From a checkpoint of a small transformer trained on Wikipedia.
Size: 20 layers, width 64, MLP 256 GELU, vocabulary 16384, 3.08M parameters.
Training: a variant of Muon for these matrices, 5325 steps.
Each number is 500 + 50 x the weight over the matrix's rms, rounded and kept within 0 to 999. Layers, rows and columns count from 0. Numbers have three digits each.

# layer 5 MLP down (transposed), 256x64, rms 0.247, rows 97-146, columns 0-63
457453459704555602535594434474498541526495414430445514507448527479599444537390498554558424484653521485441524510398530511482501605470458622552461553553493562565502597477512396459582604507475444
407479499566503448477417514488553621510433418544474523458550538546473516447437503553520453462514413505500541564488577529539513592408495399503550531538462407505439522600504488471470478521552523
477494500515520507499508473501496489493510467493498486503522505493495486517514480488518502513522504513487534496504511472523527476495478472521485470483490506499503515484531481529513510514508479
483498529515522485522492439485474494533508438494541483510489529505479488453517503530543553564481467458452523463493563487529530505506541478479496479503500530474455526489512532486530471485503550
533495458550558583537445478473472493474485482469515483445424491486485515501498461488509518499422540496526497484510555564499451506580451513368550466556539533537514442530469517465505523463475488
441473514517460474482474477543500525534528459475524503552510543512504458538506503576538562540483467482557543441455491606506467504481383430482511490491516555522466541516543531511480464492473456
495423555501533487463527471541540511486507448426473462528540486628547426503514506428557544553512547465602426433433459484519508557456530447437542421446500507552537583527498510571595422542535453
547493472501472489514514553497549487497467509553573516386528510483536499439505508519462482535456495443487499543505502510533517471539482514430473533539536558502434487499497439532539491461491549
466542566504494574500472479557492443454481501521460510464488550566525553415456491463559491504498470516512541557499462547494546557484513473532477412475513510525515547478548521430529467504532537
649375544493401489525574421618604443406495477458461497523525455512577558459460450599605472496646514453440534622520546457634435527393528548440420398466482457666533553417500427408504636533389564
530462461521545433566367622505514521542554647532600536515536457438400467524385516551443501562472525494527479481466412484577412428341519437470478472566510451492497482452548497482422488519531605
535579532467419415490506499513495480535483503446539462526546554606509429519589530526566549504513487485546494498519429498534551459491456446493484510507525570547415456430608506565542431505497428
533537549563464521460451476480507476411569493523489415479485481512431447509509583544541497559471442530486531441517467506502485582492531526504462567472571569442441543421515486507489494510476525
497531569504546554448521520499525636416543513549492459491500544487460428544442512465491536540517395559549479476475563469524484524486524502535535558484506468476553565523591494540480526552485417
544553501469510460520503523567628536542505474465449476536468537475595538523521523609485444478510528505442486532543456498496619536483494438420455490538486460511508498561538459485509422503513458
498328473498432462478489371499391460520475625562517479501492478497529528594535440493496436526444486545558517435518462607505408490542585490511543554572641488473399572505481484513412438489440402
469468472491599578483396407578401502476448485498467425457477543538516570412462491442483537463588602414444475490545493484482428531546556506350545525575494466491560526436568411430540583500569521
546528503483424508531474491521512454521450533505474493489538533544518460452508476494476494501474485551504495470526495524485468518498537507498449521536500495513480525514474501528479500523495516
552442514444553501424444484469451542540503467494423480560375540511566539566487632598550478548502443498562498447400567455478456508445483470546481550622418464441469570624398462376543491527518472
538568439427458531554537486560485387443565458462545528473535500352504450503626500501453563545493533535472530495477663573515486612555511442528538542512595601489568529441438467503500530443573450
521504495514496471529521481502509461468495479504494499478499534513500488487521492500505523531464508500505515480512501485526513501487485518516489522495494513478497519498515481525528447495491507
506464530486537422504544471451509498511521541459524522507483508404489487503522419566516594560465512517440485484496457485526485490516474506484515496491444529510520437425502578515561449478462440
580527539411471573527507559588536460470463422579549424571532460430521582403402560521521535531518507538508550509463428523490491484437519420436528495534496431457433429556512463351607491482505464
460540533482510505559371456513529553494513456399544531463443537505476482483451544475421528508474527475519476575543469460470514544476504520503488540487535472485533485606516542537458609573455582
500456511506436474478527472534478513477507491532517511552567510482488477554556439504487553531550436588420473501468534450471459549441542538467521510489479546538494557434455470557555547548532480
558493460501487488481453458566469636470448558488538439506557556475497489534486469549508535529507487528549452493475502434493514556500525452447539428559560456499559478546449537482532590452478516
544367447428466471474453496500411627429444516523487475533473567504532563513522530523439536536559543452471439489454518515535428416444547476512461540578470547573500452499520588485496476562472489
519431427420553504521562471481455505439510497592449436478439504455496537509465531441487426513514508572526505532468497460455573492425506475468500586438524545540465409533493442580459485454504545
603538496551510592547507508429454440455473569586519576506461532527383438464472538413450493541514403614421482471535455590531507518407426585619502441486492449519446472338516532590474498520414527
519468520515517514470488501505511500493518508493506508517508490478501517501501479487497502499519481498496503477475497519479501472541521458499491517517526481522511512465480511486487522505511508
555521475509466503529488467479449489504511493501454512505491498487459505554507482506481490472498529521550483472528531587531489500424479549473523512504466483527477484524530478503475498492494471
491587649473484486467499489550488567494514560569489408474618548437506516480644481557530500479629466634403405417523489576562412505470491457506616503413632544554640558506450372461570568505522437
470432501485471370457477509443471486492551555516484519525535573415596505516474446499443507618532465491468501465427477483468521455522428483497506453579516434470460579468549533509515469496561544
496453476483491533494476536499593466541459430510454505549541469468458563461414536575414437455554607417468504504574479472536470492439511476550498446556502515457479520465462477522493523473518492
479439500492503445495588553491527438546508536439583471563462450429538459540530422510481523426621524418472571543427604502507591480486471392476565465543543486538444478523455454531502451464474488
585517436459475515520500484443478535487488502497469543496469487462537544455523471500509493492455507499462536516514500519532503461549488535534477511476472489504494445510497456493543517521472499
458447505543666467443375558487536499497464485561591497536450458522469464555402502530477422437471624477579507527521483458543554489575556426459371416614619510519509529432479452588504554464574521
537437630526479486503500590581554588425488459471538483524628688558481457371553472534675492506582450540392381421563290553477536505537454553533485613475590415495570513483553435471617384561505406
562540619477492540402554569469534520481509508407489494514559468519426510497560470448525511475507485533450585497575608465466398542525536582518581457444610568546464507532405515502553417574465524
566509464575455458496529409531549530473550589548466630477547441590478507528497506452459515503490538509525610481487452482519534472567506513584502496618512544493468530496498532517457524545517520
479454430495534458495480591457597581545543565593559472550508479566484545533499544418436521581648510510579522444395572377447477462419407552525418427519552452405526515501438616509561543529455454
471489564533549417543482548573475557571520466527501417492561496462635501510586341545463549534513484477487522461489583495517496423560484486453538586475478411459425441568411510469599503453502427
537558506427568434443524453520594478448541521535447428449507442517497536467516545416599567488532483558497551442547530314483527510530585489459513498410543544518458578427538492432434437468441517
543529546470458494484532552558502486472478619514475537571465471487495504552527450562503586473540523515525543502606533470551565528489474510463531455508494577516530531470578486578465520565508502
542490458580504480560454547626444472501550532492400492498503400551544564526504359382566518434501579483518545523672489359565472439468468573494498481510530475533488475480538447482505466423371519
526484490479489491469493523474482461458551518488446431477506528497546446533488531541467488461456537546514426499524511517483545466502471491502529437512406528573535488460509558537506505519481497
433642537459538457606573547517447512620398479439592513514434504476514388469547473511550616492493547451532531478542540563531544521521527534595470534508450510501538445547576528467514426499516444
455388601456504479492398535530534498514461348427533422484536515427565515502489544564601512530514505485450452394446457450505557607482516505511498485515477515441495494513472406495504428470526411
491531501501480512512484462485479491526480487500514508529500503475494482493517497530512549485524515500539502520544501501513502456489533469479508499503464509530529459499512484523500488495480495
522483505490540514540480520510489472573536492484473487544451499483494479513513476476491554519575488480524491514482523406486487526529499469450480536440574477466509504499525488479459440484497489
# layer 5 MLP up, 256x64, rms 0.149, rows 98-147, columns 0-63
547432499477541557493541521493484460453618527386504482609451448454479571517579434547476520442477538495461534473511463506494455471492494575439439460498547482551491555374459550528414594490488445
515523517483489510493486516501489507509470512510494506502498524518513500468500517510482484486467495465490483508509518525449462529523516545490519532521511510508515496513481508493481495500500518
475495478525474520497521490469470532492461551467472530459477487491540502504525495521521467455497517559494471531540465542480508482483523580512504545571491540538530506473442475497436538554470502
480458466560521540538500569460503504433414550546500547441481427468472522454495486533546492528493456502427538498543481521558506487541444530498397491473581495511583543459566502480533447585525438
544497462430577459501535537503493532493461487528527475493504485512564536528524499544537503494514532540463488452508512474496529502481611494453498497491490404555505463559429523528550483497505526
521356453417561572492558519459569591487526517553510534492428425568556487443595546467508457499434530445524450488460461569558506434486511495508543509533471494501526592500406564543592508569530480
540461510495542471512435532547515547404497479465545484442520521533508512431508505480521522472443516450463468501511472497541509535513529530520436521497514513492506480441444448519514533543470552
478456477470542448495611539452536505547502545487568576572576505493409500551601466483482519436506532475464438452466486556567535478532534559461527626487518483508458471443433409587509484484541483
638540515483424467492493497559455467540561534506451534432393429433403556500440551546541572478407501476465488578542527414493551477428535486474441332390562528509528361406460538520511598565533398
575642444468550509513580627438456498550468555499515619485495534473495632457489542460586530386602480532560401558390500548452528481515416386535559405546478482489478523461571493453440585573458426
528516492510553516525523545413532403504442483409517439502557483592566528442452454477520542468467517519528533435507440478551507537466566422438427505511560475557459425542518489489521544508518542
530474433536470486561470391428488562502506597495577497473511549552416505437488481448443499508606513544492438473472493463515433369489524497514530482479454455436513503496485492541588499530490525
506514471492464451486408503520548470536467564413468556510440458574474523590531466472575393432566556505589447590495505459468518505403480458538443510422543581462530501483438527513477475498503508
645522449505555510481480538420460509489495521442544435535519488586521575460468504465494504519470543393529507484526487521517461485440502487485514461519575544466519514514442530544478424558588428
460663521468533562540463497395472598469547522456530521620533592514395550449570516583463502474509515517553547506556483486435528450538598505551546439529391485518533338463550434454495416629532479
515548545411518496561459547432487527356486549614526637592463410458592398512533627492519467455509545494438426518519479540530388530525422562511429502489555524503428540464462421599494478435539595
495493457498471470475492519504524502491490505508515519438497475454490488548518510544506559495483519467486496495492444490468557488513540524519478485453494519487474480473507490443465520484498474
448427494481563545602540443521502427522515595434480627448585490494495545502459614531497488563529476534522530548551477542486521553406510485479515544426540456567473479482388474493525549536459493
500586611430477523517463493468476490589463541551501443505452478501566532479458536465497545415501418522428451441530535608549507471681478478469445407419566502608587542521502456489500510517432557
487514496487498513479480522501511515535464520523520476518508471520484513534493502512526481469507502506481489500483521511469467494523517505488509464523482486528504477496482490513477553524478493
560513484466542491549490499520490472489498509447531462489598526528506517536491475549449496491535529439465511505573491482547392464511497537592461512502472402515484497475468444471504573529565507
497493498314508439454320555547610615458473492467535519532500449465572564516511490553556545556470436556558388424511450419526425428541460506475465464455465512485475546577519581540507557520479585
558482444583436637507510463479491507527530505538547542474501471503487581469508544514536431464428511577542579496586545596519438461512518510420497455510491525524407515438541472509537400522526470
443558538482491443449528500496506514492414490476462507503461520474504504512496501405456567488468623567507472510553529417459535487547543503449466499452514497534486487475506496495467537540506524
513573545444493524497563567439486493488536516493506561473506519545483509398543505477598448476533498491583558463472464538575456510450533462558459568454423540610370450469494483493572450565476595
545558481531532499498542551486553513415505621467453552465568493402473493503514555436546527521506579483491479506499499442396505525480469454512441453450487491478430554490498479528497422534459540
496580430587449552542417525452519493463431550557517462495629528547476523467466524540550497498441500551506453412434512561432479397474509417509427462492480499501509570542499495400536565556637486
604516454459564500522447559519540380495431612538477506460578451519401544477526470554408563534549494456462515459519482613404574452604454558531448394456486509462540500402537591504586509442483427
503535475482507500512511461492476521483525492507475503513446519493504496481484498500509511543505506493522502540516491470514522534476474490501514514472503506483470483516496498501508453493486521
520476489529532492498534463491553524505513528501460524487501522443549544501465568479485490508502531500480494573484497494471504434535511481496515455516490479475516538463483481456553531530519503
445493485497479517487504472482518523549428516585619512589406457517547621548556373458509526413649676381429467475442617413528544529612478456454488488521464550702575544423544587510454412455519486
567446483478500511479585428526470515565506455545473491508422464484486547511583485473505419441501570529452470554490600530510492458483539576490516573435471477497544403513395485507413507487446524
503523495541482610430518487452460424458481550493551473546433514507523517515427573491510538461465573441432517455542429435604518487466512493484513449506487595441508461464508515496463506581528466
466552568526469529544533537548544582493479529570425483498552553463464533463414499496615513479423467501525516521589509469549475484527468548507466435433422487563455508433515557519529496517503430
494498464482515488524528472473500547501509495501535535476516461481512522476485496497504490476539522473476508522504491478520498516530472526503488489507497537484494498504463496494529581497518504
494484511462565556538513510315442716541475518571494555637508471409441506506486554573548397409523398584518497613535528479637562481534494461518472487471464559486456474403444532494372428522481512
369588485439433449477533467434438528415496423517561648688428472486547548323642429482522490382599654502491449456502449490620397491561514526525464607470364460661502537496464408404481487476456606
558575464529496525578433465435473602556457503565506550511475406487553565578508457488410498461590452512492462581507487434383577484454517458533474429566456511530455507456519575503487504471497498
499583485502487503480506492485549545536582627455530496461452475478434559455592505502501436486474525502514537528480534486486536487561543475496480445451501555441497413509500571467528397537513438
574534494450494516499397515548597507562525533495620523465554490536620497473459584422500563455467445489484425486521480465461458527453471551526506372523543583584456494426471543496514649541506452
490520502591453575560505514385451517481432545470553592516486458604515530443551524574463449493554539411426544593534536518486493486438483504522463486584583591515517490515527489452445517534543478
521438490507520539457459627527573547430532514551443523411465488534479479423443618487410481577415511439459480405492489614555389424543562541485490538502473458557480532530479542484507524501541493
505398437537453507481507520469500544529541446516466538433507535395533502470529571485454469470569508531454519449492401523512406501528486507531482535485502449518489502533446503435516395603547514
490500453530448494585536419402512543597471420392587521537621499436533592544488465514539464441568412509477440468513580528440446563574517526426432584455495626349449445547512529354512503520481465
475458499535517571497502551435609480501498432453472537495518524465478483444496568488466463529489516468474419519503483517519507469543478476498478483505529464528571562550468537491532536529507522
561436464492469522404415493431515533334511504556514565484571476491492525576514491506463391479517498551514488471450432501463490427555438535493559469487518428534525479479428405477594521502548524
478604375533517518513500402447422426537495527484545571494476459543520572447474412543515402437585448492506584500572495461540591529537610484452537510529555537549564431430489556522522442518520498
513449484494541479478516505495527521487515547511486523506496506472518510499513523501470482519463517528483506523499483483503482480483520507509460502507519505498483504495459502501489472467495514
482584469480450461480502458480500485438456512542555496475551490488536491441517510574501373485404514517514508477508461577516496508474475550502479527537413557433543525441432546502508534540506518
556567469441540519537430522508414427496535544462428546544545535523488495517491489478512594447472511442410413426523491587503455511566488547552524524439537501512532522495473504627475486427509512